From a checkpoint of a small transformer trained on Wikipedia: 16 layers, 2530 steps.
Each number is 200 + 30 x the weight over its row's rms, rounded and kept within 0 to 999. Layers, rows and columns count from 0. The size before them is the row's rms in percent of the matrix's.

# layer 8 MLP up, 1024x384, rms 0.108, rows 59-75, columns 64-127
104,223,202,224,197,176,174,241,210,191,197,248,176,225,200,191,224,209,208,148,225,189,245,185,200,265,172,186,213,230,169,199,184,164,184,148,200,120,153,198,186,162,152,241,191,209,185,210,225,189,216,201,214,229,230,236,215,214,243,216,153,144,253,213,204
093,225,191,205,200,199,181,183,238,241,238,219,197,215,164,209,261,219,150,233,217,195,187,205,212,148,198,245,252,211,194,155,231,194,157,192,235,205,204,212,237,217,205,166,192,211,195,158,199,254,169,222,217,139,160,224,161,228,200,157,167,183,193,190,219
097,167,246,208,207,230,259,236,224,198,216,257,182,175,230,182,209,172,177,255,201,264,177,220,187,161,176,175,169,204,212,161,206,174,189,174,209,235,159,199,202,183,193,257,168,171,188,169,207,222,225,206,176,216,235,153,153,236,241,187,259,207,198,255,183
104,223,170,161,193,138,191,147,198,192,170,218,156,215,181,195,145,209,161,173,187,180,202,200,186,223,177,150,190,183,235,219,188,188,188,187,218,206,239,203,187,200,146,165,203,186,183,150,138,249,198,193,202,230,168,206,173,274,226,207,181,214,169,156,166
095,230,232,221,226,227,209,205,220,171,209,194,201,189,214,221,180,240,188,149,209,215,170,178,169,186,227,159,204,206,202,229,165,202,250,207,224,115,233,150,217,198,188,166,188,233,198,202,190,212,210,191,175,199,192,211,222,209,226,168,210,179,241,186,220
107,225,191,238,196,227,188,205,268,166,245,214,196,175,217,184,160,206,156,234,201,194,169,193,202,227,196,181,187,168,232,164,205,196,199,189,147,215,251,199,232,233,200,152,212,224,188,185,184,251,195,235,193,175,173,153,201,192,230,209,211,95,222,206,144
100,184,229,221,182,173,191,204,217,169,245,197,221,249,146,248,207,167,251,151,211,230,214,163,230,219,160,174,194,229,196,214,258,197,219,139,187,188,192,186,190,153,214,175,214,229,172,184,214,209,160,223,178,138,155,173,201,201,174,214,242,210,202,221,214
095,259,187,168,248,216,174,193,181,244,229,219,184,204,213,185,225,207,185,162,149,177,255,177,266,144,175,148,222,206,194,230,186,184,174,228,237,216,181,169,214,196,219,286,202,171,238,191,196,178,192,193,194,164,191,246,266,176,241,218,212,218,208,138,169
106,216,224,204,175,179,205,204,185,208,207,189,210,209,212,206,207,172,214,237,193,198,221,252,185,236,167,155,222,224,179,216,201,143,199,201,219,222,250,212,214,240,193,210,153,199,199,215,204,175,210,163,178,188,243,160,231,185,205,209,257,174,162,173,202
097,145,245,162,183,217,188,170,222,136,219,212,223,189,237,219,241,211,188,222,170,165,134,224,200,196,220,193,201,229,234,215,220,260,151,203,185,85,183,233,177,218,181,143,180,241,170,234,175,192,192,165,223,211,228,215,162,213,228,253,241,175,216,199,202
106,205,212,164,197,193,161,225,127,156,206,220,227,184,215,171,192,158,202,199,219,186,209,245,191,222,185,177,247,150,202,236,167,199,220,237,223,243,190,175,160,208,162,141,170,235,183,191,197,255,178,198,218,273,218,180,304,211,226,169,167,179,194,203,172
109,208,230,193,197,285,285,211,246,185,235,216,168,210,205,213,207,198,238,183,232,180,195,180,229,257,205,174,183,162,159,189,201,198,210,212,161,246,192,159,168,196,146,245,191,198,203,169,228,173,191,223,145,228,214,201,234,180,233,236,187,217,190,195,233
093,188,222,223,269,220,179,171,181,206,216,239,195,223,215,183,252,242,201,181,178,143,149,196,180,200,217,258,174,194,203,193,248,173,163,158,199,227,183,201,153,203,130,217,219,181,161,174,194,269,182,176,173,158,213,233,182,206,174,146,179,175,197,176,196
098,178,175,218,202,225,217,190,239,196,157,177,146,210,191,209,173,214,144,241,185,213,169,195,218,287,235,127,245,178,199,232,148,143,223,212,213,207,201,193,203,213,232,206,191,217,172,211,137,247,184,203,218,225,174,231,192,165,150,216,191,211,219,262,171
100,185,151,169,245,161,208,208,231,199,150,145,199,235,177,195,204,209,183,170,255,165,249,161,194,179,177,176,245,259,209,188,227,172,219,243,204,130,198,211,225,224,153,142,151,195,221,189,185,198,227,149,284,157,217,180,161,171,233,182,215,182,154,211,188
103,223,230,188,221,226,186,208,252,182,131,173,170,211,181,173,200,214,195,207,210,215,179,234,204,212,147,216,203,181,185,102,183,205,201,205,186,262,208,185,181,172,200,219,239,200,175,223,175,160,208,186,164,161,158,210,200,202,237,176,157,224,230,200,242
101,243,193,215,252,218,203,247,194,138,149,229,231,166,183,139,189,189,266,222,199,207,181,177,142,197,198,245,155,243,215,209,173,162,163,169,172,190,219,227,224,178,182,157,167,236,202,175,188,175,178,163,175,166,251,232,180,182,181,167,217,162,211,186,210
# layer 8 MLP down (transposed), 1024x384, rms 0.103, rows 59-75, columns 64-127
102,248,147,172,168,162,146,198,204,180,175,193,132,155,270,206,185,183,199,177,263,194,192,209,190,155,220,203,155,230,238,236,181,183,206,215,203,160,279,180,203,256,185,153,124,197,141,145,201,189,176,170,193,186,148,205,226,188,204,206,237,263,201,195,222
100,151,214,220,174,156,202,194,193,218,151,152,171,218,178,177,185,177,281,191,183,167,204,245,207,185,142,186,209,200,216,253,151,166,181,200,216,194,236,150,177,170,199,204,229,169,184,243,153,225,190,148,222,220,207,208,185,228,175,247,165,193,152,209,188
104,211,225,205,257,217,225,174,204,201,239,175,217,172,186,183,223,170,181,244,158,174,251,189,256,181,206,187,166,239,190,174,167,224,181,221,187,193,272,165,200,205,215,185,213,170,208,205,162,197,203,165,150,242,150,179,108,185,195,140,199,230,158,192,173
107,262,219,228,162,245,208,155,232,216,238,228,174,184,215,229,204,203,140,229,199,218,266,260,181,177,168,228,257,191,217,208,149,169,140,204,121,269,277,193,223,159,216,276,177,230,224,229,217,169,214,215,191,185,180,142,219,229,246,234,276,178,197,161,159
099,216,181,194,172,166,172,248,232,187,179,216,240,182,212,239,161,123,162,175,210,173,211,154,205,215,227,230,208,204,211,186,192,230,162,182,174,180,140,239,207,165,149,191,241,235,187,203,219,175,207,191,233,213,236,204,180,206,262,184,174,238,159,128,246
099,204,201,266,232,245,220,198,220,233,165,182,172,172,210,203,199,144,162,185,204,188,208,201,188,198,204,218,205,181,192,195,194,208,191,224,160,188,186,172,191,219,208,246,221,161,217,211,159,265,182,177,171,257,207,197,178,215,212,205,207,198,198,182,201
097,208,185,251,240,243,217,249,169,179,265,194,178,241,171,229,213,192,246,190,206,154,274,223,248,200,226,221,212,210,156,228,121,182,221,163,180,209,142,174,212,212,209,178,183,213,173,224,217,195,189,206,184,167,168,151,217,259,205,196,214,177,163,211,157
097,195,140,188,216,170,221,179,175,235,121,257,174,215,186,211,172,199,203,208,177,195,209,161,183,169,225,226,160,199,170,180,175,177,232,192,176,207,185,193,210,245,303,202,234,220,207,110,189,265,201,162,164,172,215,193,257,206,218,206,214,236,181,207,181
104,179,228,223,192,173,213,176,171,234,225,175,153,209,141,186,190,201,208,206,176,206,239,254,173,161,199,211,212,183,187,176,194,180,188,170,152,220,251,249,201,229,207,198,198,143,206,185,227,217,226,185,174,183,133,108,233,214,209,164,243,161,181,187,215
100,204,237,166,195,255,258,210,176,215,175,236,232,244,223,219,162,151,208,212,228,216,184,229,166,186,215,240,216,210,185,165,204,239,177,256,206,227,232,185,176,186,219,198,219,176,165,227,249,231,149,187,191,213,196,149,163,198,213,240,226,179,149,178,222
098,221,257,246,289,194,192,235,154,159,196,139,204,203,221,181,189,181,212,172,187,184,272,195,209,200,196,227,205,178,210,180,264,230,161,209,213,189,261,206,235,213,192,249,210,149,243,221,203,187,194,229,208,194,183,148,230,174,235,211,202,215,206,181,189
105,186,179,192,213,191,203,201,237,188,232,233,214,211,176,209,195,219,186,206,200,207,229,243,176,237,186,233,190,178,167,246,194,188,173,167,243,201,197,183,255,168,203,185,205,169,225,179,162,241,263,183,235,278,174,187,234,164,219,178,174,251,203,195,199
097,251,252,142,149,219,205,209,213,137,160,212,191,155,197,243,200,318,170,151,212,224,143,144,201,183,173,288,150,186,215,160,168,228,210,171,143,174,219,227,186,217,251,219,206,168,201,205,189,173,158,191,248,199,183,203,236,202,203,180,170,204,190,159,206
099,209,185,195,229,241,212,202,254,159,183,191,173,163,159,212,252,131,166,196,211,188,211,180,175,174,218,150,214,235,231,179,178,201,151,235,182,177,221,136,252,241,174,216,233,173,213,240,193,230,194,172,182,226,205,229,181,195,236,206,186,199,206,152,176
097,185,227,213,159,220,168,215,221,256,169,121,155,235,222,174,172,201,198,179,179,215,178,168,214,227,189,174,189,185,183,209,194,204,179,168,182,224,227,255,175,203,235,212,207,254,266,216,198,183,201,235,212,161,200,217,191,247,167,216,200,245,226,202,205
100,218,102,227,179,211,188,226,193,143,189,172,274,176,167,206,119,165,219,170,221,142,222,243,217,247,226,182,240,231,218,218,193,220,240,219,186,240,154,185,174,215,240,238,164,202,185,196,178,190,196,205,192,217,175,208,176,259,171,189,211,183,197,170,191
106,216,219,201,194,216,205,201,233,183,222,178,212,274,238,205,159,192,178,222,271,191,194,175,189,242,148,190,248,196,215,190,195,132,195,200,161,181,215,222,180,232,218,190,205,202,175,191,170,228,156,203,150,186,213,219,207,165,254,197,211,238,163,220,202
# layer 8 MLP gate, 1024x384, rms 0.105, rows 60-76, columns 64-127
092,165,172,194,199,157,197,176,163,192,185,192,176,222,228,244,218,165,250,146,200,202,196,181,172,222,198,237,188,203,181,183,199,160,204,190,240,236,237,246,231,147,233,245,299,171,188,177,192,125,221,219,228,192,222,167,193,166,205,200,190,184,157,258,162
099,217,206,196,246,156,219,185,242,214,284,198,190,196,213,170,145,164,200,179,171,216,197,246,197,226,214,197,225,229,140,221,197,185,184,213,203,209,219,199,181,202,215,211,268,179,236,214,208,205,236,157,225,178,190,223,264,187,200,225,249,220,191,169,187
098,149,130,174,207,149,203,229,244,220,251,251,245,237,205,143,179,231,203,138,222,208,193,146,193,227,177,141,178,163,194,192,215,251,266,199,226,247,195,150,149,214,182,227,210,222,200,177,214,183,215,161,241,183,213,226,159,170,179,177,203,127,145,249,237
094,218,235,162,247,185,176,171,185,175,205,210,247,245,215,165,190,207,179,259,156,216,194,243,200,147,192,184,227,145,194,213,178,179,196,154,256,201,193,184,207,223,264,185,232,249,203,243,199,253,197,215,179,207,179,218,181,218,206,153,210,174,209,172,187
100,187,183,217,187,198,212,200,184,207,254,227,148,239,211,122,163,215,203,248,256,214,263,195,225,222,182,238,208,265,243,158,187,240,222,187,214,220,173,174,239,177,214,249,171,259,226,170,191,205,236,185,184,151,162,200,209,171,187,227,253,154,230,169,235
096,246,186,195,121,217,170,199,226,243,210,200,162,177,226,177,179,212,230,227,220,152,171,186,245,217,199,231,185,181,193,186,238,192,211,200,174,278,234,222,210,206,210,204,175,179,226,135,219,202,202,147,208,243,212,246,206,208,231,129,195,163,189,175,203
097,255,168,259,173,209,194,177,209,196,218,183,190,178,224,166,161,187,223,230,227,216,145,211,220,202,212,206,233,221,237,185,200,187,122,201,160,254,226,195,162,260,258,276,157,215,199,199,194,237,202,189,123,191,223,224,216,232,229,135,195,182,222,236,212
107,221,238,221,177,180,177,258,181,151,230,232,193,159,245,184,240,204,168,183,200,182,180,244,201,233,174,199,252,206,198,206,169,162,205,214,129,233,159,240,163,267,198,234,192,182,206,211,187,217,216,174,167,230,257,215,200,175,223,159,186,198,188,186,211
095,245,253,197,156,219,231,191,167,195,160,182,211,205,203,252,216,199,133,199,100,188,209,194,246,253,183,171,251,205,203,146,204,225,222,221,201,193,168,233,184,207,211,137,210,178,217,172,177,221,198,206,237,164,208,216,224,193,271,234,183,198,252,169,203
099,191,236,131,231,169,214,181,160,190,253,203,228,207,239,174,154,167,210,215,210,189,182,222,185,212,187,224,219,211,225,247,197,228,221,162,222,182,213,197,197,207,226,242,207,219,200,204,132,179,231,227,260,165,171,253,160,186,248,153,197,203,193,215,201
106,210,176,159,160,206,177,189,222,175,234,219,242,143,173,175,194,200,216,164,220,179,190,232,225,176,197,237,208,194,153,220,225,256,225,194,219,244,204,182,213,237,207,162,178,142,237,188,215,180,227,222,249,237,238,211,270,167,198,201,204,209,141,214,195
092,167,203,227,157,229,173,230,231,197,133,218,227,183,217,203,215,203,134,243,152,216,194,207,221,184,221,175,171,173,208,223,209,215,174,244,163,176,226,194,237,211,216,198,216,192,202,222,297,212,197,260,239,174,246,217,164,200,160,233,255,201,185,199,192
099,225,228,209,200,179,194,203,161,180,180,132,152,192,157,177,185,221,177,183,180,218,170,186,176,223,213,189,187,250,215,188,200,157,161,156,151,202,241,231,212,210,220,216,261,237,198,201,135,186,256,229,197,199,130,180,150,199,143,205,178,162,177,213,227
097,202,171,199,207,226,209,194,147,209,145,248,194,229,250,180,144,241,235,222,232,190,205,146,221,189,163,192,200,196,219,209,194,180,192,205,143,203,227,195,209,206,233,230,182,192,229,241,227,164,257,214,143,208,223,174,163,193,171,189,136,253,209,218,195
100,192,209,206,186,138,224,179,210,149,180,201,228,246,222,161,170,220,235,204,218,200,159,222,184,223,171,229,210,114,148,241,158,173,201,208,214,203,181,198,244,216,253,177,239,162,182,180,174,210,242,175,185,207,169,167,135,225,165,198,178,276,122,205,208
097,186,220,223,209,173,150,191,208,224,174,181,184,211,212,252,252,223,189,149,156,178,193,257,228,224,202,258,260,229,222,189,186,210,206,175,157,164,172,218,239,190,229,192,235,193,216,172,185,189,241,241,192,229,186,249,209,234,178,180,188,185,169,239,192
088,227,213,208,214,171,171,201,189,179,159,209,216,221,202,169,169,160,191,237,191,211,193,174,235,162,229,252,234,181,124,234,155,169,252,217,206,157,179,176,159,141,221,138,197,176,271,248,166,192,213,190,192,211,236,168,240,173,159,215,205,156,199,146,184